Weights of a small GPT-style language model, trained from scratch on English Wikipedia: width 256.
Each number is 128 + 32 x the weight over its row's rms, rounded and kept within 0 to 255. Layers, rows and columns count from 0. The size above them is the row's rms in percent of the matrix's.

# layer 8 attention query, 256x256, rms 0.0809, rows 134-186, columns 192-255
size [ 80  73  87  76  81  79  76  91  92  90  93 105 109 101 106 108  99 105 120 110 108 108 109 128 118 111  64  66  69  76  81  82  74  87  75  78  81  82  86  80  99  95 109 109  99 106 113 103 107 108 111 105 120]
[[166 124 143 128 120 173  81  80 152 160 128 174 163  64 114 132  45 165 126 102  44 117 127 114  78 152 114 117 211 125 120  80 138  92  76  92 124  64 120 190 160 139 172 166  89 162  95 147 125 107 158 161  80 110 140 118  73 119 123 148 119 148 163 147]
 [202 116  83 168 121 181 100 125 146 137 125 124 207 122 127 121  90  97 111 135  43 230  94 121 155 114 109 100  82 110 146 117 129 115 104 137 108 133 117  98  92 113 102 157  78 132 179 128 160 137 171 160 108  86 142 125 171 114 110 128  88 134 123 150]
 [128 142 123  63 139 149  83 173 110 159 131 117  97 117  77 104 166 123 109 169  66 192 117  89 132 157 175  97 122 160 204 121 170 130 152  62 141 117 101 114 125 143 140  95 110 125 145 127 147 145 106 171 141 117 195 128 147 115 119 112 157 149 137 171]
 [129  66 156 168 116 175 140 173 168  81 140  87 148 159 124 117 152 135  83  47 147  89 110  96 122 112 155 127  85  85  88 117 126 159 174 141  91  66 140 162  83 126 136 151  80 187 138  85 163 136 178 129 112 112 116 107 120 132 105 130 106 164  89 137]
 [154 135 157 156 135 139 119 115 135 129 112  90 129 120  79 119 160 113  81  37 108  29 136  66  83 124 142 116  88 134 158 171 121 191 176  87 168 102 104 126 147 137 128 171  76 146 128  95 212  80 153 173 162  91 127  76 113 160 140 144 119 119 167 101]
 [136 184 147 178 147  76 125 122  67  97 110 151 118  85 111  80 134 159 127 156  91 117 117 179 111 114 129  59 135 136 145  98 113 172 104 142 117 147 113 113 114 120 162 161 113  84 102 105 138  79 121 189 165 166 137 152 162 113 158 146 167 133 139 199]
 [113 143 133 120 108 107 119 134 146 103 154 115 140 200  96 139 141 152 140  54  82 175 144 108 112 157 146 176  84  75 147 109 135 136 137 112 172  97 126 100  94 113 137 125  75 165 125  88 129 144 108  99 139  78 141 127  85 105  93 133 105 159  95 122]
 [134 104 148 135 167 120 115 183 105 124 123 134 166 120 152 160 156 104 149 122 178 115  86 127 153  94 170 133 154 152 125 168 129 102  95 173 122 119 188 148 180 153 133 145 165 145 186 169 103 129 169 173  98 121 130 156 146 110 182 125 100 151 108 125]
 [108 165  99 129 112  80 147 134  96 145 127 132 188 108  82 114 133 120 164 183 173 146  94 132 120 105 149  99 160 156 137 154  49 160 129 173 139 146 122 180 126  90 116 133 142  85 146 163  19  71  87 153 139 100  95 182 120  67 178 111 165 109 120 134]
 [184 116 122 152 134 107 144  80 148 113 201 104 174 185 130  76 107 120 111 206 118 130 148 132 185 118 147 125 136 131 113 100 169 159 173 145  98 174  58 109 151  84 141 138 169 204 112 121  72  94 119 104 117 101  77 131 120 128 116 100 100 111 161 160]
 [233 101 145  51 131  80 139 105 136 198 111 163 182 107 143 116 141 130 183 125 146 115  99 145  94  95  99 107 133 106 136 130  76 100 112 135 123  74 130 161  81 104 143  88 171 130 135 175 133 153 109  99 122 124  95 102 125  78 128 100 181 104 159 109]
 [141 168  63 182 186 101 165 179  98 151 110 174 111 107 114 117 140 137  65 164 133 144 104 157  56 131 255  68 152 161 105 100 148 157 124 106 143 148 108 114 187 151 132 174 115 110 177 154 119 117  91 158 142 151 150  97 170 103 165 113 161 121 142 149]
 [153 154 190 125 132 109 127 129  90 119 108 112 109 149 217  58  88  76 101 183 115 160 158 101 133 163 110 144 121  87 239 173 134  59 142  78 148  81 105  86 120 167  84  95 121  64 124 174 172 133 102 131 122 117 141 151  81 179  93  92 113 132 157  73]
 [124 101 153 112  53 105 146 165 120 138 108 135 104 125 152 139 146 129 143 173 210 159 158 156 141 115 126 126 115 173 111 146 122 125 124 130 130  95  49 134 160 127 129  72 140 134  99 147  94 109  75 143 106 182 114  89 137  56 141 142 164 128 126 146]
 [129 138  95 120 119 110 122  96 164 144 161 131 168  49  76 115 127 118 158 116  82 131  97 152 115 112 133 129 143  79  96  79  90 179 203 143  87  82 163 123 113  70 125 175 158  95 111 130 127  94  94 152 138 154  77 156 151  80 207 120 169 148 110 140]
 [145 101  67 127 137 145 118 155 169 115 121 172 111 119 151 124 107 117 169 154 161 192  45 172 140 131 149 186 122 100 123 140 127  95 123 140 128 105 113 116  92 132 138 122 179 104  73 144  68  55 174 155  92  51  67 152 121 102  91 121  96 125  91 126]
 [152 130 114 132 139  84 111 167 133 157 143 165 174 163  96 146 157 139 140 145 110 142 123  96  95 112 162 137 163 153 129 128 136  87 135 121 114 145 130 180 219 105 216 101 111 131 212 180 125  85 153 167 140 132 112  99 125  77 156  96 101 125 160  96]
 [ 72 109 167 121  90 169 141 123 111 119 121 106  94 124 125 175 169 172 108 102  76 126 125  92 159 140 105 128 149 109 127 164 163 131 120  98 151 123 151 118 140 166 137 127  94 115 127  99  88 113  89 154 126 154 105  56 156 103 145 117 110 175 116 150]
 [ 78 127 113 123 189 121 109 172  87 166 114 145 222 151 166 126 146 134 106 105 134 105 128 162 115 109 153  67 133  76 107 126 103 101 180  90 169  94 122 200 124 121  76 117 173 159 128  92 125 110  85 104 150 140 114 166  88 118 100 135 122 107 125 116]
 [174 113 147 116 191  82  99  58 130 157 107 149 156  71 151 127 103  76 115 196  57 158 177 126 128 103 181 157 134 202 158 179 163 144 117  91 108 150 114  84 137 141  83 109 120 132 169 198 105 164  93 155  90 123  80  78 127  97 116 134 148 100  99 110]
 [132 164 150 110  91 127 103  87  92 149 116 163 171 130 124 127  80 131  92 105 178 101 150  94 123 137 110 114 160 144 114 142 129  75 177 195 129  87 115 131 122  99 165  71  74 146 117 138 125 145  64 106  60 103  94  94 122 143 179 112  96 124 127 175]
 [156 112 174 120 155 116 179 190 124 142 168  95 116 136 105 126 166  95 194 151 122 158  82 157 157 111  90 176 117  82 198 136 144 106 136 157 155 130 116  81 115 141 133  61 126 129 127 144 166 173 104 129 123 152 110 109 143 135 145  87 103 116 128 117]
 [153  66  92 179 173  59 142 185 101 170 127 195 132 140 167 151  95 150  98  91 199 139 135 114 131 130 122  43 124 109 112 160 166 144 124 167 149 144 149 127 120 148  87 140  66 122 133 118 124  81  82 127 135 106 156 137  62 187 126 101 113 128 133  87]
 [120 153  91 118 133 159 111  87 138 153 137 104 138 135 127 157 110 138  60 145 124 150 134  70 134 117  84 148  92 169  56  98  82 139 162 161 136 113 104 117 132 168 161 133 166 115  96 158 117 132 191 165 107  67 117  75 124 130 131  99 117 149 148  86]
 [131 164 132 163 110 101 164  63 115  82 101 127  88 102 125 110 143 178 142 122 129 145 105 158 109  94 126 161 132  95 106  94 161 142 110 195  39  94 161  97 152 133 130 130 155 131 144  95  80 128  69  89 167 168 110 118 150  58 140  99  89  87 122 153]
 [154  55 138  96 127 145 106 162 150 125 136 110 109 138 139 136 127 152 125 124 135 109  65 193 151 151  37 145 124  86 107 188 106 110 151 149 116 157 103 115 155 169 142 110 108 103 112 102 124  90 142 127  94 147  90  93 145  87 144 138 106 157 117  80]
 [ 81 174 133 162 115  65 134 152 205  85 113 172  70  74 128  80 117 132 122 135 138  73 133  97 145 158 105  96 130 115  65 109 134 100 164 113 132 147 147 133 131 117  83 108 133  60 119 164 102  94 121 145  93 152  45 104  98 150 155 150  91 154 176  93]
 [200 123 121 164 132 169 109 112 165 176 129  62 181 102 151 143 120  65 216 136 122 110 111 128  73 120 111 131 117 182 165  85 164 161 102 110 128 139 154 164 109 121 125 182 131 209 101 123 148 129 186 115 137  98 170 158 182 126 122  82 147 134 108 199]
 [ 87 119 132  89 115 126  87 138 155 157 146 143 116 115 168 124 108 184 169  83 116  71 159 139 120 173 140 129 120 136 153 137 140 137  73  66 102  79 140 139 134 115 166 100  67  97 105 151 122 149 171  81 178 110 145  52 152 131 144 169 135 131 144  87]
 [141 167 145 114  71 150 151 118 100 140 153 190 122 118 115 114 151 143  95 199  59 101 153 126 116 144  89 139  80 130 105 154 165 130 136 146 119 105 166 146  52  66 123 145 148  69  81 162 136 103 109 131 160  94 153  74  71 144 116 165 159  68 101  83]
 [132  98 134  66 104 112 144 172 117 109 142 138 158 104  86 112 203 131 158 105  54  99 128 128  70 109 182 122 143 120 133 100 141  95 121  92 110  86 114 138 116 133 114 134  99 124 141 116 159 183  66 109 180  64 189 131  99 152 188 164 146 100 149  77]
 [143 157 129 121 130 123 140 167 140 172  98 101 157 133 145 104 147 168 127 109 144 101 101 104 147 108 143  91 157  92 164  58 111  91 135 205 177  98 148 126 107 125  92 157 162 184 151 135 207 167 107 100 108 157 103 122 157 143 159 104  58 144 109  95]
 [148 165 128  81 140 127  74 165  95 174  98  90 153 113  90 131 153 158 137 140 119 155 161 165  44 131 122 109 165 120 120 108 122 125 111 126 181 201 111  95 178 165 126 113  51 173 162  85 115  76 146 140 143 114 190 136 166 120 107  83 126 185 139  84]
 [101  91  55 137 150 158 182 196 114  55 122 167 124  96  89 182 162 125 122 140 107 194  65 119 126 122 111 108  74 150  54 176 136 153 185  92 165 164 148 118  53 128 118 143  94  99  98 125 110  64 103 156 169 106 148  98 154  92 141 107  85 130 186 129]
 [ 86 129 201  71 151 118 131 106 174 156 115 113 126 115 119  87 215 165 132  98 118 135 140 118 125 101 167 157 159  74 152 148 122 113 113 107 177 111 102  84 119 155 110 105 113 156  82 119  88 173  96 102 149 168 164 174 133 169 147 128 109 141 132 142]
 [138 161 151 139 103 150 122 110 143 143 130 102 131 167 165 124  90 116 158 116 156 121 127  64 139 157  56 127 194 122 102 147 134 123  99 145 116 163 153 156 158  46 181 118 174 155 101 153  79  99 177 131 104 115  84 109 176 158 101 103 163 138 100 180]
 [105  98 169 132 156 131 130  91 122  88 153  95 110 110 162 146 143 109 173 133 156 104 144 146 124 150 124 159 111  83  65 149 207  97 114 115  79 112 104 111 156 139 104 141 159 116 145  53  84 141 137  96 139 143 176 118 136 148 142 165 127 145 161 124]
 [103 149 116 226 130 124 177 155 108 184 123 133  59 110 158 115 171  67  84 167 104 111  56  81  54 175 163  88  91 151  74  97 181 174 135 101 152 183 139 160 167 117 104 127 131 117  98 165 106 109 114 153 135 176 112 166 165 127 101 125 119 138 152 145]
 [ 87 119 154 173 104 129 134  86 124  75 153 114  74 173  73 124 136 109 176 140 137  93 161 156 182  71  81 139 152 144 139 150 140 102 152 114  87 149 134 112 171  94 166  97 173 173  20 125 135 140 128 116 115 122 107 143 155 126 118  99 155 155 136 197]
 [ 74 177 159  40 167 157 114 118 160 149 126  63  57 129 201 178  72 182 119  81 173 119 171  70 143 114 131 173 137 171 115 123 138 159 133  64 154 188 160 129 153 151 165 140 183 102 136 134 120 118 175  97  97 175  95 100 159 170 146 110 142 104 152 159]
 [148 134 103 180 125 124 132 126 130 140 171 116 109 159 106 160 152 147  53 102  82 119 114 107 115  54 213 137 106 118 151  83 119 136 155  91 132 104  95 123 130 144 159 133 107 144 160 154 122  93 109 170 116  76 134 120 121 116 145  72 185 120 163 127]
 [176  50 107  96 121 138 112 163 118 150 144 152 187 116  99 171 150 161 119  66  82 177  91 148 124 167 119  94 145  70 142 148 130 130 105 150 156 149  73 143  88 119 144 118  57 168 148 142 181 134 154 165 170 124 140 105 101  92  95 161 147 162  97 152]
 [106 141 122 127 121 156  73 150 145 158 132  98  98  84 113 121 150 117 116 137 107 132 164 150 188 163 151  97  62 157 121 100 174 153 121 107 174  95 131 132 181 145 115 134 117 126 138 109 133 110 136 180 123 160 130 140 137 152 147 139 121 114 171  69]
 [139 109 133  99 192 150 154 151 119  84 149  91  39  83 114 119 125 109 170 140 106 115  90  72 158 195 175 156 132 152 163 111 205 166 136 110  63 168 147 125 143 161 130 164 166 135 181 121 150 145 163 151 104 139 108 126 119 146 161 114 109 147 175 143]
 [ 89 117 145 109 212 105 186 192 161 119 161  99  88 164 133 100 148  98  89 151 155 125 148 146 206 114 127 155 138 133 172  97 174 183 192 126 102 152 117  78 141 112 116  92 157 128 104 142 186 115 131 114 146 109 113 110 158 201  84  92  68 132 130 138]
 [132 142 153 186 161  61 140 196 153 194 106 119  42  64 112 132 138 135  68 155  63 131 106 142 120 137 159  82 106 171 130  90 138 134 103 110 123 153 117 134  91 127  99 113 102 130 159 139  65 135 101 104 139 129 204 115 177 102  75 108 112  87 176 131]
 [123 111 132 125 138 114 125  85 153 187 151 105 108 172 125 104  90  92 117 153 130 150 168 123  93 162 104 102  96  83  99 103 132 136 139 100 130 194 167 183 145  43 135 139 161 125 171 141  87 119 149 128 144  94  67 123 120 136  65 160 100 111 109 119]
 [144 133 170  80 169 107 119  79 139 109 170 113 152 164  74 118 140  99 107 158 138 134 170  99  84 147  78 197 101 121  94 175  71  92 109 201 186  58 114 162 195 138 164 108 118 125  94 112 142 112 135  90 115 136 136 144 167 134 116 185 166 127 109 163]
 [160 233  91 103 116 135 144 111  85 128 150  92 205  99 148  72 156 211 121 146 181  91 150 104 113 133 119 154 116  81 134 183 122 137 166 138  98 157  97 166 156 117 148 131 113 125 107 126 121 148 119 132 107 141 109 113 112 130  81  98 169 115 112 123]
 [117 110 121 138 139 116 134 177 144 118 178 107 179  66  70 174 182 140 132  91 138 126  70  93 151 138 201 102  99 134  82  99 126 122 113 131 165  99 147 113 159 156 114 137  81 112 167 124 127 142 150  90 167  83 166  68 141 110 106  94  90  94 136 134]
 [107  94  94 126 162 149  82 115 104 145 113  70 127  82 181 110  83 117 139 161 129  84 113  77 107 131 130 135 118 114 144 132 102 143 170  87  97 140  59 147 149  92 149 189  90 150 157  96 118  95 160 122  96 151  94 142 114 129 148 122  75 157 162 108]
 [156 162 100 158 118 140 139 165 135 119  78 152 103  72 136 115 123 105  63  86 166 130 118 138  96 118 124 126 131  73  54 109  70  96 150 111  90 111 129 116 172 169 159 121  89 181 127 163 198 145 158 162 147  91  50  77 111 130  95 131 137 145 113 138]
 [136  95 133 110  88 133 112  82 136  80 135 103 165 108 127 155 111 144 124  98 135 138  59 162 100 198 119 153 174  59 185 146 183 140  78 123 131 139 148 124  89  84 116 152 201 108  95 138  87 154 136 146 139  59 142 136 137 148 162 120 137 154 123 129]]
# layer 8 attention key, 256x256, rms 0.0834, rows 134-185, columns 192-255
size [ 76  78  82  78  91  83  81  92  94 102 114 101 105 118 104  97 115 103 110 122 111 105 114 118 112 111  66  68  62  78  73  71  75  82  72  79  79  81  83  76  85  91  83  97 100  96 102 115 106 104 111 104]
[[163 112 203 140 106 137 125 146 124 125 111 125 142 144 102 199 102 101 155 143 169 118  87  91 127 134 161 179 154 123 101 130 119 204 148 123 109 168 166 122 116 151  88 141 180  99 145 138 110 118  62 129 166  53 153 117 114 117 106 119 127 110 136 142]
 [ 61 161  78 123 130 152 151 148  71 134 146 100 133  77 138 113 120 161 123 153 130 104 136 115 120 139 130 131 174 159 116 175 146 125 119 114 116  89 129 103  86 152 119 160 179 129 123 107 139 106  80  91  81 151 116  95 114 126 193 134 155 133 148  94]
 [ 99  95 121 108 148 123 160 202  91 169 118 120 138  67 157 150  94 127 127 109 127 143 126 140 106 142 145 161 122 128 116 125 173 121 154  71 163 113 100  98 117 198 172 126  79 177  72  83  91 126 158  93 104 121 114 107 100 193 172 134 124 130 139  86]
 [142 119 121 161 129 131 136 120 104  50 129 147 115 130  90 124 124  80 113 196 112  91 150 192 165  79 162 157 146 116 108 109 174 107  70 141 114 120 139 158 110 145 102 119 160  80 175 170 140  94  84 130 148 157 126 140 120  95 125 184 100 137  74 158]
 [147 123 140 112 175 143 184 135 112 130 137 118 129  86 155 110 131 100 125 113 157 111  98 138 135 130 144 131 138 145 149 177 155 189 124 130 139 132 210 127  78 146 139 163 100 136  61 147 131 190 101 168  94  75 131 143 118 121 104 117 165 120 186 172]
 [116  74 185 161 136 142 164 142 127 147  83 136 103 112 105 166 109 150 119 159 104 123 127 183 118 140 134 165  68 164 126  75 154 109 175 107 133 100 150 125 116 176 124 159 132 113 112 113 132  94 142  82 136 115 141 114  47 127 110 152  91 118 123 138]
 [141  69 139 132 181  96 103 119 175  93 104 114 112 150 105 131  76 131 136 172 145 140  98 186 137 143 171 192 126 120  79  78  96  73 138 238 168  92 124 141 145  90 129  69 150 112 130 146 103  54 181 147 142 171 123  81 107 111 117 162 100 204 120 121]
 [156 127 208 105 162 112 126 132 139 102 103 131 131 154 125  69 138 152 119 169 144 169 179 183 194  78 124 160 106 127 112  66 136 134 135 143  97 116 178 131 131  77 168 131 140 113  93 107  99 138 156 151 100  93 103 128 108 127  94 150  78 108  94 137]
 [141  85 161 116 106 106 180 154  81 189 121 126  62 135 146 163 155 174 168  98 107 128 125 116 119 123 148 153  89 175 112 133 128 142  75 137 150 138 118 177  75 142 101 146  62  86  86 135 134 152 174 166 168 121 185 127 127 192 107  41 119  83 141 110]
 [119 114 110 116 146 154 125 145 140 131 125  75 175 145 160 148 213 117 124 145 134 115 159 151 197 135 173  99 149 163 104 100 137 191 168  98 147 125  69 142 140 126 149 128 117 151  79 107 120  81 128 160 134 112 156 180 162 137 191 141 190 108 152 114]
 [177 145 160 119 133  77 130 111 100 142  95  77 172 121 139 157 160 175 127 120 150 132 100 133  50 146  97 124 151  56 111 210  88 147 146 106 122 121 182 127 158 106 147 178 112 132 118  98 100 134  90 128 167 149  67 100  68 131 108  89 182 121 102 134]
 [173  98 103 111  80 146 111 120 213 140 106 143  77 137 124 133 113 147 109 113 173 172 167 148  97  79  85 167  98 128 130 103  67  54 116 201  95 117 185 218 162  82 108 119 119 108 138  72 100 137  62  95 131 151 168 120 118 105 148  89 142 107 129  98]
 [138 108 181 161  87 119 131 110 117 162 143 146 124 192 141  94  74 155 140 125 136  79 181 112 161 100  89 127 145  84 156 138 120 119 141 209 112 134 110 113 152  90 136 164 113 170  85 118 154 131 119  83 141 101 103 120 137 131 117 143 123 110 121 139]
 [126 183 120 142  98 146 169 163  73 171 112  66 163 136 175  99 129 152  90 157 194 128  98 137 152 111 145 110 108  80  90 124 118  94 124 170 119 122 109 153 143 139  99  90  94 174 147 139 125  78 107 184  97 103 107 107  79 145 132 143  67 137  86 156]
 [185 158 102 158 106 138  81 133 109  97 106 136 154 101  89 104 150 180 181 158 192 154 149 173 132 134 173 167 110  90 133  82 159 147 106 165 107 141 143 121 141  96 159 158 134 116 130 142  75 176 136 191 132  88  92 147 120 119 127 135 145 120 142 101]
 [121  83  74  95 152 177 169  66  95  91 143 146 158 159 127 147 134 166 137 188  86 149 117 126 159 109 134 157 125  85  84 174 128 127 116 149  93 135 145 150 120  94 145 120 138 110 128 147  79 126 126 125 143  71 100  83 137 147  56  99 126 141  81 116]
 [164 181 167  69 151 133 125 126 143 113 139  85 150 181 131 131 155 140 156 117 117 109 105 132 126 151 173 163 156 139 124  99 144 185 184  98 140 156 177 119 176 150 189  95 180 127 163 151 107  79  92 191 142 185 132  73 124 111 171 108  55 138 160 134]
 [114  96 158 158 131 131 130  89 106 150 157  66 140  95  89 201 111 137 149  87 116 166 155 182 123 161 121 152 137 102  96 105 123 153 154 121 127 137 125 166 118 163 170 151 121 148  47 178 103  92 113 149 103 130 120 133 102 179 128 133 152 161 128  90]
 [130  75 126 181 142 109 125 116 143 115  96 173 176 188  83 135 136 159 158 104 139 189 122 118  71 141 133 141 126 147 168 155 122  71 106 134 186  77 100 168 133 139  92 148 116 172 115 107  56 183 117 135 149 158 104 158  57 137 107 170 150 176 160  77]
 [175 157 198  84 147 116 162 105 126 138 146 142 126  60 143 155  88  86 152 140  79 165 130 127 165 120  89 145 116 176 102 149 100  99 183 129 152  89 110  94 123 178 162  82  66 127 125 181 138 213 132 144  19  96 207  47 124 143 103 121  78 102 193 119]
 [110 171 162 107  75  42 134 128 109 154 108 131 129 193 108 106  78  93  83  87 175 136 169 130 201 129  86 121 156 122  83  97 139  78 135  72 146 161  99 111  73 129 109  74 120 174  62 166 192 126 125  99 109 166  92 171 142 125 159 135  78 122 122 160]
 [112 145 130 151 114  63 174 145 137  95 156 176 152 103 141 111 147 117 156 208 101 162 108 136 111  76  99 102 124 154 181 174 106 150 176 183 144 144 114  67 197 144 138 105 113 107 111 154  86 166  84  79 127 126 109 127 167 110 177 116 146 136 153 118]
 [129  91 115 144 173  78 204 150 184  94 143 150 144 225 130 131  85 194 132 122 170 159  95 118 134 148 115  91 115  88 163 165 107  86 101 194 169 122 132 107  94  97 135 101 105 189 149 120  90 131 132 144 123 120  77 113  76 108 159 157 129 153 102 124]
 [123 144 116 146 102 155 122 162  92 181  83 143  68 158 172 130 136  91  94  77 183  85 117  76  73 101 148 128 115 158  73 103 147 193 157 145 119 193  93 109  96 171 133 121 155 142 127 154 171  55  97  70 132 102 146 134 125 174 183  90 162  91 134  89]
 [198 135 116 108 126  88 169 129  69 175 193  84 150 143 133 134 142 173 140 124  77 166  53 142 110 122  95 145 128  43 150  60 164 113 132 181 103 163 159 135 117  93 112 187 145 199  97 107 109 138 120  71 184 102  99 128  89  94 145  61 192  68 114 167]
 [ 98 127 153 145 165 107 155 145 156 113 128 133 156 149 138 193 106 180 173 115 115 155 106 174 122 164  73 130 122 116 133 159 165  86 148 159 162  69 149 114 159 169 119 105 171  70 118 157 153  81 158  39 143 126 165 149 169 127 115  85 101 138  88 113]
 [134  97 150 141 114 151 138  94  99 164 171 141 153 173 157 144 122  64 164 171 128 166 105 103  81 112  86 164  92  80  80  91 119 137 145 168 145  98 102 110 100 137 148 119  80 157 173 124  89 145 149 115 145  63 188 123 112  74 129 111 114 176 120 149]
 [166 118 116 176 178 144 149 120  92  88  64 132 176 154 105 112  86 152  85 136  93 127 128 131 172  89 104  78 180  91 129 142 142 149 123 137  41 109  70  47 167 151 152 176 175  97 156 145  63 156 121  62  98  24 108 148 133 173 150 125 110 158 154  69]
 [116 140 105 199 159  99 134 102  95 142 143 130 127 168 103 172 132 160 111 230 146 129  96 117  98 103 167 109 121 151 140  90 144 147 114 209  81 131  53 148 111 121  70 140 116 149 140 109 109  98 139 127 151  99 174 147  77 121 134 139 131 108 120 117]
 [146 112  75 134 166 175 130 131 110 127  66  83 144 172 141 100 114 177  79  96 128 133 108 122 147  94 173 100  93 165 212 201 165 165 155 177 123 143 154 102 143 129 146 182 187 126 158 135 106  99 122 176 121  82 146 158 169 131  91  72 108 109  76 157]
 [143 140 152 103 154 184 100 144 136 104 183 113 127 170 176 158  91  97 118 150 116 128  59 111 107 171  63 172 138 126 114  87 160 132 133 105 186 179  97 186 175 133  96 127 102 177 120 124 125  59 136 141 157 172 152 143 108 133 160 100 148 105 154 117]
 [106  89 112 128 127 104 122 156 169 121 169  93 151 161 161 147 101  83 118 150 154 182 133 117 102 137  73 169  89 161  59 121 110  78 120 148 140 152 120 213 104 175 166 106  82 109 169 122 162 194 167 166 148 113 134 125 102  83  87 168 129 144 134 148]
 [ 80 111 144 121 124 136 163 137 134 126 123 122  89 151 178 117 133 104  99  84  62  32 121 141 112 130  99  82 132  64 193 134 113 138 151 101 129 198 172  96 130 156 110 124 110 154  85 106 128  90  96 156 141 101 164 133 112 112 153 134 117 143 134  91]
 [180  80 145 108 103 159 170 140 128 116 111 111  91 137 124 165 110  80 104 142 128  64  93  74 141  78 129 133 144 168 177 111 105 122 145 148 144 145 136 149 110 153  60 142 142 156 126 138 185  80 143 100 136 161 194 163 167 127  83 116 105  58 156 161]
 [ 94 157 146 149  94 133 121 128  82  40  97 143 141 131 111 170 112 133  83 114 128 154 144 123 112  79  70  99 158 111 108 192 185 159  92  92 118  93 160  94 115 176 195 163 207 129 134 143 141 148 129  97  88 106 123 114 132 167 117 155 113 173 134 151]
 [132  66 171 102 123 128 144 137 162 111  82 137 128 137  96  82 159 149 137 143 182 104 108 144 119 119 149 142 135 153 148  97 127 167 144 134  94 138 121 119 162 143 157 178 124 102 167 174 116 114 170 151  93 105 130 130 139  95 137 121  95 161 114 145]
 [149 135 140 133 127 173 138 131 106 198  49 163 124 132 157 124 146 140 103 132 111 142 165 212 142 117 132 112 111 170 147 111 188  97 126 172 170 155 137 163 156 205 160  65  98 153 122 144 203  80 120 112 139 141  56 164 116 138 185 171 118  72  96  75]
 [123 153 138 140 122  62 155 110 133 116 111 130 142 121 154 110 130 176 139  76 134 139 120 122 150  98  80 178 106 108  96  79  85 117 178 180 138 137 165 115 137 120 100 109 101 133  91 154  90 119 161 143 143 113 117 124 103 161 102 182 121 128  97 140]
 [129  64 184 155 129 117 196 168 112  80 109 119  40 124 154 164 113 140  93 119 130  65  63 105  83 128 136 127  99  56 155 107 153 140 123  90 132 157 163 162 116 112  77 103 104 136 141 132 167  96 117 142 145  84 118 107 150 125 162 163 127 158 129 159]
 [157 107 126 126 122 104 133 182  89 133 141  78 176 172 159 178 153 147 138 111 113 170  60 105  71 136 148 125 108 160  93 171  83 161 152 128 103 145 103  90 132 206 181 121 113 144 175 148  94 151 103 119 143 175 156 111 139 133 128 159 104 126 194 119]
 [139 150 142 182 217 130 163 139  90 100 131 147 135 154 132 124 113  89 154 106 136 129 123 183 104 142  43 188 153  96  76 126  88  92 114 122 154 145 131  91 175 120 118  95  94 178 132 150  66 173 170 105 102 138 103 135 135 148 164 118 143 144 144 104]
 [148 158 111 101 105  83 106 115 103 118 189 161  83 162 180 151  34 141  95 152 159 182 157  72  92 114  90  72 174 128 119 149 137 136  98 195 119 151 105 118 131 110 183 153  90 128 104 136 108 100  79  69 158 149 180 149 126  98 111 158 111 100 200 128]
 [180 154  79 155 106 129 137  98 141 185 171 152 143  90 183  78 103 128  94 148 117 113 148 110 143 156 150  98 133 165  94 141 132 169 125 168  80 125 115 111  85 161 130 181 146  72  91 125 136 149  75 113 180 124 123 134 166 121  77  96 190  76  96 116]
 [150 143 129 119 132 155 118 154  75 102 144 137 127 113 124  98 141 114  94 144 166 104  96 114 127 120 105 174 133  98  73 134 127 132 159 134 153 105 171  99 109 128 125  98 143 162 132 171 110 107 132 115  79 117  68  69  66 181 134 129  72 124  93 150]
 [145 116 173 117 164 157 106  80 166 110  41 115 148 160 134 126 100 103 123  95 131 124 171 153 171 129  90 102 147 166  75 141  79  64 140  55 135 151 146 118 132  95 119 131 167 172 106  79 163 194 125 103 120 147 106 113 171 107 106 165  81 158  83 171]
 [100  74 122 148 106 154 168 169  62 174 134 125  68 121 116 159 137 129 112 164 113 115 114 150 135  90 194 148  96 167 167 206 137 163  50 126 121 168 105 104  96  96 130 123  93 146 163 145 150  79 126 150 104 103 122 115 127 165 132  76 172  64 144  89]
 [175 175  66  84 179 143 138 119 136 138  95 159 119 140  91  78 137 195 148 128  97 182 137 149 143  98  51  71 152  88 125 125 122 109 117  84 100 144 132 133 102  33 123 100 121 143 136  76  59 170 139 100  84  82  66 162 107 112  39 122 111  92 146 135]
 [124 197 177  87 163 168 138 162 114  96 131 121 110 107 159 140 143 117 121  90 199 103 173 100 102 105 124 133 145  79 113 137 102 146  57 139 104 117 147 130  85 110 111 132 179 168  85 146 128 100  75 110  87 106  92 177 121 143  96 124 194 167 139  41]
 [141 176  61 142 153 146 151 160 179  57  85 126 154 192 133 108 114 110 151 141 117 135 149 166 135 118 103  99 130 143 118 177 157  73 176 130 118 120 154 129 133 125 106 112 224  56  98  81  91 144 101  99 154 104 105  97 102 116 135 102 164 156 139 164]
 [ 78 123  93 145 116 125  99 115  91 111 139 133 133 139 143 141 152 151 195 132  74  60  75  78  66 129 135 123 113 197  78 189 196 169 121 112 123 127 148 159 163 136 129 168 126 110 152 106  77 143 112 145 110 124 152 128 156  95 129  87 153 150 112 160]
 [161  79 152 138 115 156 119  90 142 144 102 151 116 115  81 158 118  90 143  98 150 123 110  89 143 141 118 132 147 117 158  83  90 134 137 122 134 144 140 119 142 128 186 144 144 120 188  94 193  98 142 131  96 114 164  89 142 189  71 108  77 140 166 138]
 [155 106 112  99  78 166 137 165 109 190  78 193  77 167 163 146 145  99  87 144 112 108 121 119  98 135 110  95 120  74 135  99 109  78 131 116  68 171 166 132  91 165 123 112 166 126  91  57 167 124 123 109  85 148 136 127 128 129  71  90 148 176 134 116]]